Part of a small language model's weights.
Size: 19 layers, 3 heads of 64 (1 for keys and values), MLP 768 ReLU, 10.6M parameters.
Architecture: RMSNorm before each block, rotary positions, no biases in attention or MLP, untied embeddings.
Training: a variant of SOAP for these matrices, 716M tokens, 5462 steps.
Each number is 500 + 25 x the weight over the matrix's rms, rounded and kept within 0 to 999. Layers, rows and columns count from 0. Numbers have three digits each.

# up: layer 4 MLP up, 768x192, rms 0.166, rows 296-364, columns 96-191
# down: layer 4 MLP down (transposed), 768x192, rms 0.16, rows 296-364, columns 96-191
up296:526516498530475481478509544441484535510528488491495553470484515452518484475489489489479424522461526507492499531522485539474506496559506536480483507490473497477460475539455522484489510510474502488519513514475476462485499488490493501511563505515436535489520468506467479473515472494504464527
down296:482520492482529552490471481479474479517516520503525523505470507472497541525503494541512534475497497499504514539491519536478483466537538566516510512478493474475529487514510578518482513532543531463485527510490516497507538513522534497493522454483469475536469504517482484466497522495534475490
up297:520515533524485545449499527471501496541485470505549498464524523505518506476509490486477494558517499516497492492510490503520459547518468529495465490494488478522505501512523558479514497508544479516480520525487504488530498507505527535505468465494500485480514497492460526489534492498510508559
down297:506494507498528515537505522465469461506484475498475517524476480488478477503533543438487499487519501521515509451507508538474451463510537463485539509552538499468519507506511475500476514530463506527530483489476528526495500471533482519560510524488475479530546531539520523470492511523511511506
up298:502498526489510507481550501483464485524459533508543478501488528529487529522535505474490490504449512512539496492538543465481467508503497471505540485517495541473476455513470549490480557495494510478507504507493490436459473480466478499498468493518484455503476468490511474524504451482480529515
down298:501467517504500498487515481470521489476506507473502510525482491475507514507460495500475510510502495463509493516521503519505532499496510476527458513474504490537501510425506457516508491562524487523475488529505527517495503551554512500498485460469516497516524521511490506471517493498482498499
up299:481542528509515533456530565532520477507460488491515497544503500489485508517497501519479525474515508490498496482501493519492485489526511550491531499505497472514516523514520491493498503510494472504481502487486511474493508526482489513516505471502484453507524510483505488486496513490471519511
down299:459517529465513485510511517461499485557512497497481532469528415508519467511466497486503501542527555494488470495501504497545494467506504478481467540493455493512445464540473527512538511466487490496491527533499504529514515466500498484509520507527491513469525484472465443526531505519504467508
up300:485475482443489535511481513498493479482475480531487459493501522480445522507510496457486527467467531504522481490478475524496536509525532506523494518542537504541503477529516481502490525528476457516504487500495503459515504511536553479473503492483478540499528497479506481486512518485468428484
down300:493477504477510510487504461488484550494497516511507516469497491567465540494482497447513482470488494518496478498507497562499497500504522509531516512515522485515514512485504537519535533538490482543511501508473549474511519524483471538509525577489473483501509519498479481513511497512492445528
up301:479533479500538491494493478464528481465471537499527480511475574508497543511512529497499488545523536538496489427506467506541443498488511477565501506461524476525475519510495491517530483513469493523473501492462539485509473472502495502467521508502514549498502489543517565473537512502514472501
down301:489495535531527549486482541497528477503481545575533454504505480514505513484519508479454466499526455468501486524535504485498530516490499473525506466529494511461538496553501508514487477459536493477489495477448500482519471478537527510468504529498456483505495502544507516518466518499532512483
up302:479513541520487470490565524513468513512497508529513525522548478477444503533530523481484486461485522496508486550498475510486527462491537505487517488443497514546480456487443501530537494449565511526515454460486475477470481510506499489490518443490509483494505471488522483502534460560484501476
down302:478502481490516519509492481532509505524521540495518441483496507472470486521495500521525528533507436532494517477505532476496509478519466478499473513512489521448537466467521483532505497495508475515505522524530522506527527494554484509491496540485501529488489512497468494490532522520472536513
up303:537469501530468496466520465474484499467474507501517509503512453531526506497458520498469512480529530475517493516510470505489517445489464527452503476535492533547494498476473507499493455503500467462493461482492507500510525554489542547519486541474473490447466497539521524468506478489490476517
down303:446515494454490502505504524519420520507501514494473505501500512467539465492523463494554505481478495490479490457492477467522510511511477482534504493470517483486479446503481469510478474496514504524484524498495491505479516500504470551529473560476513491519464500459496513529497538505473470534
up304:534496531514549451544489472499544500467496519521516445530495483522481473509472526494491473500548498502518487495508519518498534578473481485463507491538494524503471508471505480536535440475471544523476521519517496521490538505500493483519492518492449511510495526492534506502476543509525487471
down304:498509506504500495470551492514460499479493525522512532520542518461513501474486468522487505452480537468497475481499491488480536473479514501511468503470529491549543482530465481480496508525450450487477496497473561486504453492520529433528465503510525472495536471488521539509521424502467534498
up305:537490498490472470515510463515501494482489448515466486508490543496511530497546496521485478534526494474517482503480512495531529488495505493465523486542527482478527514519506553506532478492520515492536533512499489503492477452537513502484523498459474534532485509520496482490469522556502489502
down305:483490498513518496506525513501487502475500537496475484523516504514517482483505478503493521475497517502479501500518482498477485491498502478526499500501485501492471501489505496464496510513530537524500471505520516481494520495488504477484510486527516484495517488462509519494494511489514490505
up306:498487477486506497486472572514509475472521488453478504530545469477479493451516497497470492497472477564548527481495491476496473485483552513520503507526487480525503463543566446511479498504525485491510504532520476498529502502454513500492506540503485488529457509510489481536536537509503522479
down306:508503500547518464455494551527530493528528529491436484511543478465474491454540493510487511498492518503506500453493510495560459507450472482496450496476500519507575500468535477486517464503504516511519502516480514488479506509502472501554512493547490473514533407469473496483481537506488532519
up307:506539530537487522513517493491534485505530476507466543503458484531483520501519500495486480482523521493445454509474457498520522471467509498518498515462477489501470442510516498493513500518498501525501481533480513515536474523490479542516530502486524505519475505498475518483482536459554528493
down307:508504513555514489498525465500484508495541462550487497460531502490462483488457510448502553493501491498486480546499457473525502535518520468519506530496466440527460459479529502509501555516506438514531480460574457516494469479489529505512474528515507527504516517520507518505487502493475513517
up308:484494488518512491535502483477510516544507511493502533470499480509486517517517533491519520474487512464481524526545509525521476500491484495530492487517545519500483497485455513474488491503505530531502466491520517498478518463504498513473526492544479501492494483537485509498511497514471508507
down308:507487471561534504480515475531510432500475507527496479480501475532497492531462487510496514514501530469511522525550462519522481525462495523478483531464502471498515535550435503502526503504509528526503553493520454484544493468460512496524454531532545493532524469457517517518508464484480455498
up309:479470502494522551518501466512534501500491509492518473524534484486520542515465483549475503481506528533497494511469499512498490466509505525480532489506516519483486509511525503495499477470485450535497526477530534512542472436526487516496499470463456451461510513491501495480530528515478524484
down309:537500514450470519525498508490483491499506512482500530517495553504493551488518490564510517479513473472476477476495466483477519488446534463486495505481548532531492532486494527532493528510471546485510522522522528530492518505500498481504502486487519483486485453481509508517428519468551499507
up310:503539515475556501472527503511453539530480513528486463521491493479544522487496506472487473535494532488498486507510521545481519506497432487482479524502487492512483507517482507516488499518495524484523511537561465487485501441491498471490549466463470492528511478472500508517483518519536517472
down310:523487493498505505528518523514496539542473510479499481519521519531474502489474521468500472495524505470493445461503521538492477530534518496438477459547508483490523502512475537496477461482509465473488490486481517525509519511495496455462497537496512510531538518474495556513497450490463508499
up311:529470492506482499553498475518497519520495478481463474467492475461495477474516543521470504525481537473511502529471506445491428549529504544491514518542447497487489527520493536507531498542471483488484459473471493544526475531475496499553505470520521496510473508526520505497501510522498478524
down311:501481506494540506527534530485461519474524524501510483463451467493491510532529523478479433524467486517478479495460520447506510477478502484487493473484467564503476514477512499477533520540475499502422486503529432496514498465459540509481479478504509473473503494515530507548492496519454464447
up312:441526514490525525501523502518544526516511482485483527487478553504516506514513509502506459478534491452480513508464492503506451451508508507476497530537492487468486503473510494517493494527503530517448521469520488528545478476501513504539494475443484483504550490497474510499483524467493502488
down312:497441505440458516522472474508544495488513520478555495498474512475510494513508478474524485502523508524463508482545490488482523480497476468503522511493495517503502537504517510556497501547502512510517518480494530518454465513473503478467434484497507515520512485478469481499504502487486501496
up313:468564542514494469526529495478485561532487535526488482467511532537487511502520490502486484554481527461477500513479494498444472478498527552458501477450501504520493500510500524508504442504537523553537494525511491509503445511490478485496515501501485528466500468513504512478506473474472507512
down313:522493488460523468507499560519523542501498481501545491472482500543485517469511508471497529508500485484487495461529529578503472463518478512483524514494530514500484506501507515462444491534508518516433502510443509502458540569541488488529505494538531504495454468495496497534503488481526529476
up314:442490494505514471479484513485524458522461475485513469533480470466504513501475481503502492512482513518528476498472475546520476485530484442493531511490485469476507480516474484516493480533535518477468490496479507527483478468488507522523536534484495490529525539518487542541511508495504509481
down314:490510505545520508473505467503497467510432522500492528496486531502482483490483523496549524482472452470460479501487474473520473486488506519525481488493521466492502497550515516506462491445498516532473556504484444509476464501488489459473470483477475555491548495519493479527447522556504486548
up315:542470489476466495478505488512552537486457443516457531484472479483529472476485509495539548502468517562520552493544542517467512471504496490462487499503514520530479570511506523507511522537475535490475512496493528518513488478474528524478492509540461500513530500495484488479458536505509498550
down315:486460532499542500497488515517518483495503530463525505504460498500532510479495547499474478478478474517534505490520467536511486501485488474478461465451501547497490477487483434516474498532535443517468529447500491503456444527532505499518479504507506516527496496473520484497479508488503513514
up316:507446464495497504466483499462501500496513536481521537533525488489494529530501518517481489498513489491492497549523528517538483520513514530485530535530509478521473509466527510443469485455469476517457536521466500502494503500484519505477535488473522467541482443466484481510490529516527533502
down316:504487483531526504539509532523499496505523564529487464536537520546469481509470470498494508513507449507508481539525488556487575501514474481547470546541496488545498465486488508525500497480439504460497461509470526516520447436496489516493516512489497499499493537528506485516494536497477461533
up317:515482495501494539493496470475514480489513519473501495496508514486491474487482455492471518505470507561452518525528522522474502467538496484499485549483541475468467521528500506529475511497445523517509474510482453514525465503495491519509512484545518482531472503478493498474542515534477511518
down317:502514511512498478495497487504510476494471485497484529505439516506516494505517465491507508493539495498526490493494496490459515526533522531524483497496487483503501483488482517474528533500487468496499518507506535540462497493492502504511530490481443500499504524491547485505506465518503498507
up318:446500504488513475489511504481498511467479513510515560439502431500479490515492478495524511507502496511515511463535517473490522514520538498512526584479483526562518487502489463508492547557557519457557499523480526495483541490458460542482467473514496538503491497530480503515507506544508513471
down318:488457527511506497471493539544512538547482446460544481462483542479511535543452487543466510497508478466466431518498510483500509560515484506508482520492499501466488478537493502458496539523509469528513503502474506542467543549510537517501509465517504459514522503458500505467509515518451459524
up319:499493509513500530484488514521544487502502501521488480473549491481457531529492519470524476495493500522500537522507498524472528490515488499507457532534512493471472486481489466480505468450506532506547519508506493526539503502498490470518516507511500551491471511537508500494513483509515498518
down319:508496518496510503504467504471515492543507481477504495482479473478510527483476498465510482489526493453492501477493524489498459510496493535527506507441533534500487520479495534529506497517519479461495512493451481508522479495499483493526477508497495509520485497478506481485496527503478489513
up320:462513457496508503473470446506489497513543495485498522482483472492478517489486526517467505518502490521535493499500452499514446522459503523485497513463463470545545522509452466472494459512520489453492492485483533515459490528489505490499545490466472488482482527516499508559473512502524516568
down320:494472502496523471546443504502424487496473511532479545486494554479479524537547492486474479510538468530536470524436540486493477493535483482488479495480473487475472515471564442481456470554500552542449464523509535555513518480510519524476528486555487480535533547502487520483443477441498558482
up321:511493505469482499499458499510476482494507482523446531504490511487485503485488540476522441501509509482464510514514471476560482498489538467510526496500541502497488478494535460461526517521533485492474460512438512528492530508490523496477504497485546508479476530503497496517474462526513523504
down321:475512489533522528463520484508521539472522516518502451498507513507543520491511468522536506523480508491549530549485482517477529542529510540494501473522489492504482494485482509497479541514493498513503478499511430507508520502542529481534520502487459542519512498503501458453520529488487441502
up322:505490487545527511505520482534531539497522489495543505511451509464444450525487517522462477479459499477497477509493529532504531555514499501471528517487513468460483519489484519518486485477475461520463513555480496521506471503511475483525526525448467509516521482489501485517527544460515514537
down322:487510532472513511496477495532486487492532501505521512508543446492557513533494517510502519488500471560506478471517458495486482469458497526496515493484498544511537459436502469469428486486559475491478547500491526461516521544499508468504432465501515455505514459480527493480475463487507531463
up323:552489578489516476517498457494484510463546514536509491459498459520466489519466475470462523462501481513484517527484527544506468470546493520485502441488487523513536494470468526461506471480507523503493479536493463502480464493484489486492545486528531441508551515495526483529466474478512530488
down323:496472502469459509498477551529528502519516516486466525515517441498527477501501455513482489466510477480502508538519462524511492507543524484508493461540504475510533463498524526468578502486531511443494542517495534491492481482472509499474504511448506497478553490505508531516484471550499463487
up324:538463468501513489456531545508490483542549482500498509514467495505538469513503478506462515474480511486506464500472498476524486518530515497506480539513505515503527477474479488496522501462492474541502513483526521464490468473513530541477520490474475528477518485502485509515494465493513506479
down324:518546550505514518517459518474535494492473543479492478516488495471500497473468489466518501499493522460537519452505494485502501463478483453509468552525543524478533533500496493461512506500502511484533531477499473526513525513489470558502495510510535507450510527530515442503467448512507516506
up325:471486533470506523508499485520453476488507471500513480532544498485512534494490526486475492501467530510497538468479496501538521502541465514483506482489510520512496527532547466539524476547526520497525490512560516527481471531506523482519457505515551541513456503506492526482531514503475473539
down325:520517520526542495490500504525514514497474539517493487452474500518525542533401527482535486459520544508471537487487490507496459470487517503482530480447463511472460523505509484525561462515510512524493526486475568511481510467483468481506544510512495517516522514517493472489512526501525490424
up326:464515576546527500516492500512494499501516487431524521495459507496532481493483532498499498519474529501476530495510449538497494452479493498516497515489498541488523484509497543502504494505511480457515487481478431479515482509493515554533495487495492532507496500472474529464496445532472514529
down326:494509480502496482501525480473526475504492542527489489471521484469485504478497487505487489477498525480518431575520493492484473537508479520530514479471465490499468527504500514513531478488498518537490520519490500507478488492539498488521483488503491509470525519475485510514478524539516503493
up327:488468512492528474512484484511479437526482498502505504502480492509518478486498470470519492509511515512499487497524501525523501489525487492481520522473489503526503528508494492496472468502518501481505537478508436475502532491511512526540511487504489517458479515471481467502513474501507500473
down327:468501490503490510488492477494461486519517526448493541502513476489473472529485553492525492538524501486519509546509502524491533519504512517537474498488478528520513503481490530487525487487542461450495500479499477460473502505484502512533521517501551471477494500501489502525510495525536510482
up328:496469508505492488491504528511509497486499524531471503523514500493485453475543491493530487533536493507477516502476545462512469517510493499494506496511476472533474492484511495497482503503483486503435507493523490522486507499469543505533515505511534500554518479544524504515540525485517523477
down328:497459475486478494505453485502518499513527519474480505510468515502455534506491491447485490512508473488545505463508486510494515513479495497500483527490528525437485469492555475531541483472521470487481492503502495483473540511527513531446500500478538454470509494470496487443513482528552491471
up329:483518494526523464490508518514486500457463521532516455505433535487504477437482513501514497519480464539462475512502474500514512457491460503494515510442468508501485531501525490458529512497532528491491511535495488548507489500495486527537463509473500491449518531502473472546501476493521484474
down329:537481511548554485536500477510486506503537545474457534544504522540493486501466497510518518487507574521520577505491523479491502491494504525474467500491506468494512486508470471497485516478487486480508572540480504539497537516444518535539455491531467502483515508450544493431490488531487491477
up330:516506485489452513513464512507499509533466519528492528489491520461513483504515505481518461514486462493495508468519489513485501449492555498532463491508492496532522469504507456467509487500508459501473540480459515500537471511522497534500509469502478513517459517506488512499514535515509477510
down330:477511490499534443496491491489540494511536480481500493515530452519482497505541497573469532499531536534512510464521494458574500511539519522525493500501524505507520553507472520473500471513493508526521479547492493496506541523508526514491475485540561488493530531526497507487489498508466506497
up331:483446511500500526542511512504512514516511487481451467532521503521517474482544502450473494459467522529491474532474481483478510496495504517486495516500454521469504476549501514539516500496528547485457481501475490484506466515498492480474481554487515523485487487563522544476516500528484504485
down331:467484506442526503493485473523507508469490503470545494499477490488527455489485514539561501479518504519494521507497504506480518483548514523467484448479496490488492520490455480492496508511498540497525493489488513501525481506496523510548482510476512507532510515493531512485530512501495444520
up332:459474476532454522472510522463454515503499498491454504499514507484500499508490518504488522497523493476557478498538516505468488506510528503485527505485528507504514523456541485526513519513505483515468468484519517512479511518481492518493489474486526465477475516512441449513515495504497490532
down332:494516485458520516528508501511510507454490516519496505521529512492497482515500466480530504529487467500507524509433455523504540549524499481516549474510410499519563471480504529495524501499481485507549526533501514525501471524495542514471466491484517479582509486503510491487519503486478509505
up333:495496499505493507522474518475483494484494522481561506460474477449444490504547500506499496489472501521547496486444500503486510476513471519515486544451477513517520491508517495471516495472520515483518472477526497545526492520514493509447538470464506526501506515499500491522530464539528518538
down333:491460500511510507493483523467448534523508561558517532451512500490507526449507420470468486499501506430514495520506437456523500475442501526530486475487526459491481501470475459519514501467508504523498461467496493485533516513496443503493529523533492486485494505510483507491558525474514521490
up334:480509491496485523509529492499523475539532526466514494481529465523522510531507506532497470515458468500485481500499484490504538502509477485576503494472525428492482513489449470512477488490511509528511494538492501500454478478509527522502485492450509529527484472475484454500491524502512530564
down334:518526499513535490505513496478506469502512504499476446494468495511498493475527548502497503478512574503514549510500527476502482535503511505485500492476492516503523512581514479487546499540493498488519524497484484472507548512501536506523460506512512524478477504537483522475514502520497540473
up335:515514450528473493533536493534504505508477518511487511570515504522491495479530508497493477480487562449527495499492462503488475485515527485470512454559487530458465513467531506459562523536447521506502475469465517497509484560519439514470504499489478446522577499484482540465493449461526493502
down335:502503551494479513496480484480513483470523480500499491465513473483506493502519511511495494499521479538459488492548546500504494502479491504532504504491508466520512542507513489505470478507523478501515487491525528514494498506467498519537506514476498568522432494504506527531488484526464474501
up336:473484471479502510507480503505468507488475499496483514503541473494515510558532517487462507475461478531513501486499491535496546518500544504521502468476498471481516502550551447481498491492526498455452501503511521541439486497497512476511502514538536465536504480458457502496511508505492501500
down336:500527468525513521500532510511541530486469520498497510498505475477467499442504476454518461524536500515484463492497486502514542530504533541467490519477505529549501491446476485454454530536515470501490519490526511489505490525443493504475572477507449532508486519515499512484506491554531465477
up337:498536476507462498518521502478467480520491532488515482510494466444522509493492481473509518542516530479481475523502485555502521514518493494497509477458517514530534486512511506458534499500521516480466504524528463489470477516441511533520519485501523534486448514472480539472473430481450523508
down337:535453541524520495498488495489514462551503522486510509477493461502497492526510555514501511469497513460487536471495530453520439528470481461529500501510517481510538532522469519509475493533492448478500518476490508510521488500505515509484489522526532455473525474501467514504479521498539509484
up338:500506490513516491481490483488499514469573510510490525493552486472524500527553477510505511486459514515468498475501491481479491503485505489512471489495472486494521476524488482499528494529496512515495524503494485491473482492500487483498525500492452510528496498496512535499473511457481494458
down338:492496498513512532507534490489523457509487507463508513499506493516502520483498470478528526498472513473520481509523503495506500469501484507454467493519504516520531519532451542529562493496539477488445553504492456504480439501516529499466496518520497492502480516501511493475496478503518522572
up339:462533493474500498497498499490477521481503513556476513507513485504491448547508489513483492507472544514528524466473534507488513513476469504516489467515476517486510479494478537520514478506509521511474488456487509502467511453474569488522539485509484499474518520526501508430469511542500499480
down339:526528475534488553513481543478494468476512495467533496511496517493484519476493471489526493471511500475476527519524500482505501496476525490514487469490512511520469501520515502518511499495470486520571518516532559510518502496518477509473531502523428525513491555457484541471536533478499547485
up340:497524527522503497509499516499500503520503504480527486511522465497531478484469543512540553552518511535505525482510517492541516509511493513513490460490531495520490503487456515507495505427500497536473482547481522495527543521476490456513472501544503535484495491487486448490514514469484483479
down340:491517497509523530514486543488467502491498489546494515513476517459506504499543464524507498483463462464465518502483492509491475524491508512516506495544509519516512458503484509506468501522504511542529508479513484506459519502468516457480484505484518483517516478513521502532514485491463480513
up341:500507522450467532501513464508478524544433498494559520501519535441530503481437507548451539488502464454478515486537538498535483493482483546453518497494492522513486503508487532463544495515497497531546509549521515499485512548517512496474480508509467521451572543507521464480480486486445527506
down341:515485468501498490502505457499483515505513504515530502499477444511518545489480522479495470493506528497479509558453495472466531494447547529513463512472545525509483492536512469518504501478469493480471505473532490522510494505491503500508518502507509523496444478510511490494514507523522524500
up342:521491460518494525516474512530515498494535483493494513504548449496503488479508476487494565433518463495540494513489530481496482452478481497498512522521535481512435509538514494516519490499477500463496519496514478526480489510476483552511507489513525499502517503490479539491484505518530484480
down342:525519516492422481488483513520498499474503439524453493516504470525480519474450512475451479534464464515471541500557513516520524534473462523452500513490489497490472445461539519492440557516499479546517496511470491514494522489479519510488458464467511501497496538509494476487505536474496549460
up343:523519478480487459483469509525552477477525452533493472472490465489520455457512513510478460548497514457505474508463515503497532450481486556532523556465491482503480550496526551512452490501509487514541521542530461530498459538522500475498485493484501511540480499486506485524497491471513540533
down343:440532496496507561504500490480491539504480549503489507498482526520514482527470481513519467494513484456488492475523500474471505534497517522496484508525495500476501487515470551533489506499506520506522490540509518514498519487508486456479514486491501483510502493505528461487470521460474511505
up344:535486465488478495492436522485497475530491509533522479510524524450521536484503501468486490446555482485537526508534476529521511472491492521444504474486519474532513510525521474499509478515509496428526507504506523546482484455500489504494531508486483542497489521493499524500495467513506492517
down344:485488515509503485541522525512488470486535499519525496485476528467489492494513492533517530520478490477480520499475519503578499507443490501545503534511539494484487478448517482494491475540468490540486515512489525489490551532480504530468466496458496460501545496518565497481510523499506539481
up345:515462502486546528451536476473524457500518486500468515522517487479541526526476504495480495488499472525505494487485473544523515505506502527558500495524501476496468517502496505481510499485465482526513485504504532501525464550502500490528494496495524484495484478477490489509473501466490496519
down345:523498492466451505470499490505525474508470510465509518471480523466515525473516511488506460459482478472511481462526543499522445486482486472480496461509486492470497478533561459475489510506488530523563459516515514482497530517498471500493476498501466502502512493493481484491519463501459471515
up346:499526492519498504508499499501512505502506517542477487501466497513512517487493520523490496534488488485532492489506500468544501513495512482490494505498561505508476506497529491513522459476509519489480498483573531519496492500471493501510526485483518476475459509523504501466493534490483539479
down346:451476501482484487519515525506495537510486507457528547508496530506479501464482500497490502483527450498534499494509482499465500504521465496518539497511524498517523485514467506473498533493494498486514440488465508485475528500480507511504506522515543509521506512504519490476476503502463488483
up347:495495517468501518472511510535480487464527495518527479523486507498472547508497506501495499507539501510487495480516485494526441528529486488489530512519486474496505531542487492499451465498514513481528521553530460494524528517476500496505495489497500527499478499536498521506538482490469503496
down347:498466478528485491471525494500502538487486495501485485477520508470485515476489504521497542438485520521469483483493498524489533522515498513512508516488532518495519491524532499472515488474492495504486472487513500512483459493495498490502482480537489480504530474488501516496509485500506508510
up348:532477505481509490497515470542495496477492496481497487511517516502491526493513527529497508475544455578516467518487486471486490494457521524503485485539510500478501531503478484487541478502453548470555467459470482456469503512493523467460542442471512456511498516501475481493474449556484513456
down348:479549487474522527548512511503516477477483469512535470517488490522487493466459519466489509479524486505494483486505525459524520522491445475507494543446473489563497486483517537501483482467503483505496534526493497483492523504478512496511536566427480514464501509464548521504514519474469471465
up349:479499495467493485511469499512512485475489493465501494491497483467509512520455498496515487551511481483525478503529543443544460500479515505496494511473548487465473536580522544542515494511490540502491540506517474474478521505551493483497484490486469520483488497422497488492528466502496518509
down349:473510477548516494493461525483521490498522493525473515491479469482500511480500503517532521475495518485485493517526466529480472479529497522505505488559519503484505511492531493482493506527501464465477508506533516506517477502496492520504525515482498491531502514510496533485520491512508473483
up350:504520489501487515509546501479537536502542556491465468467476484452520508508503493503500491541482515506521443479500499502511482544473486512533539507509505520501564493510491528495516504446475500480533526486488555487500534507484477487488481526461540511496495499515503505484518510479505515510
down350:464518522503483517530538553522521482481507492500500500482478479528473517468455502467475513489461507536494534486514537548553491515463530543478476473473486488493477565449513497501485491545532502539494475481541495517505546525510488542481536515473516513477460485452513497510473492502515520512
up351:521462487487527471493509517513534493564469495548469502496469490487503462484502466473504493499493491526531521505467487485500498475492493526507466512488484522468467491476485480532563507515508506509485487513508463483497493515522480537514547459491483486494502510454511496523521502520507532503
down351:541492511496581542479548506518475471523510481499473532481500550523511448510497486507482504460524504525465507507498538461516491524495488449512499467474477531448538533536466441524545482542564441457528491494488513516483506543488504496492478491440500477499505475503505494481500493493513525506
up352:507510520505478459495497434428487510466511514494512479468462518528510486520473530494516485509479528501501479565499523515526471476493486484507497472536481492486511456523476489517506482515507504483459477507557489509537481507485490496494490473551498487463470478486482499464474502472472518477
down352:493493478538492537517517541471520486494487449504573475513489507457498521453522466509527518493500479507534488441478467466516513490462543519571494449548505488497504475484509492515514519477476518503500513484483512509500516512486475495466485510468488456490472496542497521501464567489438469451
up353:512513520536464528522476526491438500483469517483468530514500562493521460524516517517494504528508539489431494499515501501516512483474533517536486540442504441514538505518462503443512497535503552508505525486456518516481500488492539505510537487477484504523496528473503518482493527486480495515
down353:479485495499493496501480512460510492534493486469515528487474477492502526492527473500484499507523491492518502549476440492502491530508488467493491514545513516479471501495537525537516475497519478494493454505473506528508500519527473478477487518503490511518515504504500539497511488458501509481
up354:544474492473490511490500544553538516472518468465455537556528509503479467488578512508512489546439478455480577452529487505515480529478487452491499478520513544439464543545496522538485491476483504502466494522516486523489506487510507484487475517474518494492488467485444481495526488530507498532
down354:477537524511497481513526473499476509525506509497531470486477502466514533487441487524529482461503516491537481516448519497479518499515506540535516496473467488505509468503452515481519527539489504464511535506479516469496448547511493478511481506523487490500499488434529518511474484483467506459
up355:467545495498485522503525510482465498510489534485517456509511520472507454520522510503517497484444486488489538532470539524495504511476503502516490524507514512465476490520479547476502451416477506479486457450460488508488481529514494530508478480505518465498494484483523510480489495482479550508
down355:518467531483501574474469503531488485494495508516466471489506501507529480508515477522472451497527544475543555484489491460488523500537529477503475464544524530479526495478501446501551501534509517513527468506538465533474522471565467490502493539502504532473504496519561499483474490497516492520
up356:516540513490548502517495516472488505475493520490478510548510483450494438466515493438498508495504487503488487510464502521438504509470458495476477539493504522521494476493495468492524510494474503522530491523497489480490504475473498509457477471490527562496497523490526497494530545500518464468
down356:503463537496468525493489518491489528494485474502508524483487470524486551505520487518544474552455511542486519503544513494505480496547501491525526498501500511511511481522508543503467512484532493484535466454478431505526487507486508517531513526544475503500516480458469503514481480471505508514
up357:454522457514484509467509521500496515469464489472524483533451494472513474524481500478505517501483510498489484482532485478477526492510543531523540480469465496553509503583488488493517467465527526511510513501500477481522467489462453458512500500503467477486460483483523522513482495486531519521
down357:522497440466513524485494471514558508495462506532479546476496546508469497506528467516561515496497469481497517517485524494537494495491482519521509503540504525495510537489491506493513556526459471525496502499524533506513499530519504475522493462524495529512535503486496521513508475542447491517
up358:520529556510476517494504482511475539476494520475481455489517544525467506542493462516492546516524487476527504512527532471490496514490456537473503457499498525509515505522490513453506516512542468512484511504525536509493513470491488505554485515517501501507519493507486507459508544543478505512
down358:505488459519502489492437500519479524518476481492474472492460505539502497556545500494489514531487450535507493507523517509516536493508532471506544485484536489476528511498509464493501453472528499527492481486496518470490532489485497497516500503487492522506474529467515507507491505513521489512
up359:526537468465478559520524529525448482511491478506532505501502485468506538510476494517499485465547542501519523519469501515494472515505516553519454519554523476410467519455490462478550535463488491501499491469500450500498456490491528519520503508485490488482515480510510452527466497465497499538
down359:459517499517517465506442460485504485492499520556513546490485448522453474532474508475486566541496482513459472459537478509501499450491476467502510498485490546499486551510502530519474526524482527503491514465514511506508470505486469485513476496536542486501535514502502512470418462517467473502
up360:513453559476496532515520543524536514459536502502471489537569493483461491479531498553502456533533551484492471500462520503517515492477514478509497490474510500506473543502491503496530475493476501505470513532464482541487448481514550505493504498562476507568498517477457496508465533497464484509
down360:481509459487490538447447481490494476480508496494474512541476528535484521472506489520497460475496522501542489488522499522507523486471522495524497517526475494479538486476495506515512539523526497510519481497498504470486499543546459536489514493511536498473503535497501492473511506477499521472
up361:494518503488532496505492489467529484485477488555497479515500525507486495474475484527481532496500451542463504482513487468526489513501491509479498473531498524514487483519502496496502483497527520532444468521526512535539482547556491538488472531480492517495493504466487531494465502531527484467
down361:460516495499511514495498503530491502484511516539478503488461482509488519489524476482527499498465488544535495518503503499513508546487537503502532485480570522461475497498490468511515496514495526507490510524467478541453508510503490516478523487481507484488495474510511536462475496510523508458
up362:505482494515479522482485509531487453509500490534491518507486481528515500452491469494470502506448499512462523457503482514524479539508458518501518531537508492515517485520469522493523483501521541503506471548521528497503529527536472510508509503481499512531513523542510527490508504501524522487
down362:502517521518575487470535516505492497470530494492542515481490498518529509462484518533478480458519491517504494515493489510473470506480490501478532479495517495529510481512482514495475515525532454471511498491509537532514504512453517505459529505500463526516464469513529558536537518544476500464
up363:522488460477481472531509530458503519476463501513474480470556484503489523531522511492508487520477501488521495494525467474492532486550466437536500480496491535546492503500480505501513490502439515488505490486512457506546518532450537482502521471508497484486475503514527503408532523503465515504
down363:536515554492506489525477519507533544497457517514523511500531499495473515516482500461482489464502491487511496547466517472500454516486501546523465487486541502498509467546539465522515544464503524498480502514504485491533479480457498517466466510561471491506510469495520472511487498528484492507
up364:492472459468521447491476571529474481482536495461503505535493467474513511503506539543533458513544495523506459449490526485522527545523518471428507500465509493437533534538493494505539497459438446526449525505445524464503477497469502498477473493533537529488504514500536472531468525523498522526
down364:470473520535485482516489467507498488525501528489502507498504518500539528503493493495485539509495529507487548495497450528474540489534535552434468453479564503501450486516497504503534485489464551522451517494490481539520469481492508461512522515462524498544538522483497476503527505482485495538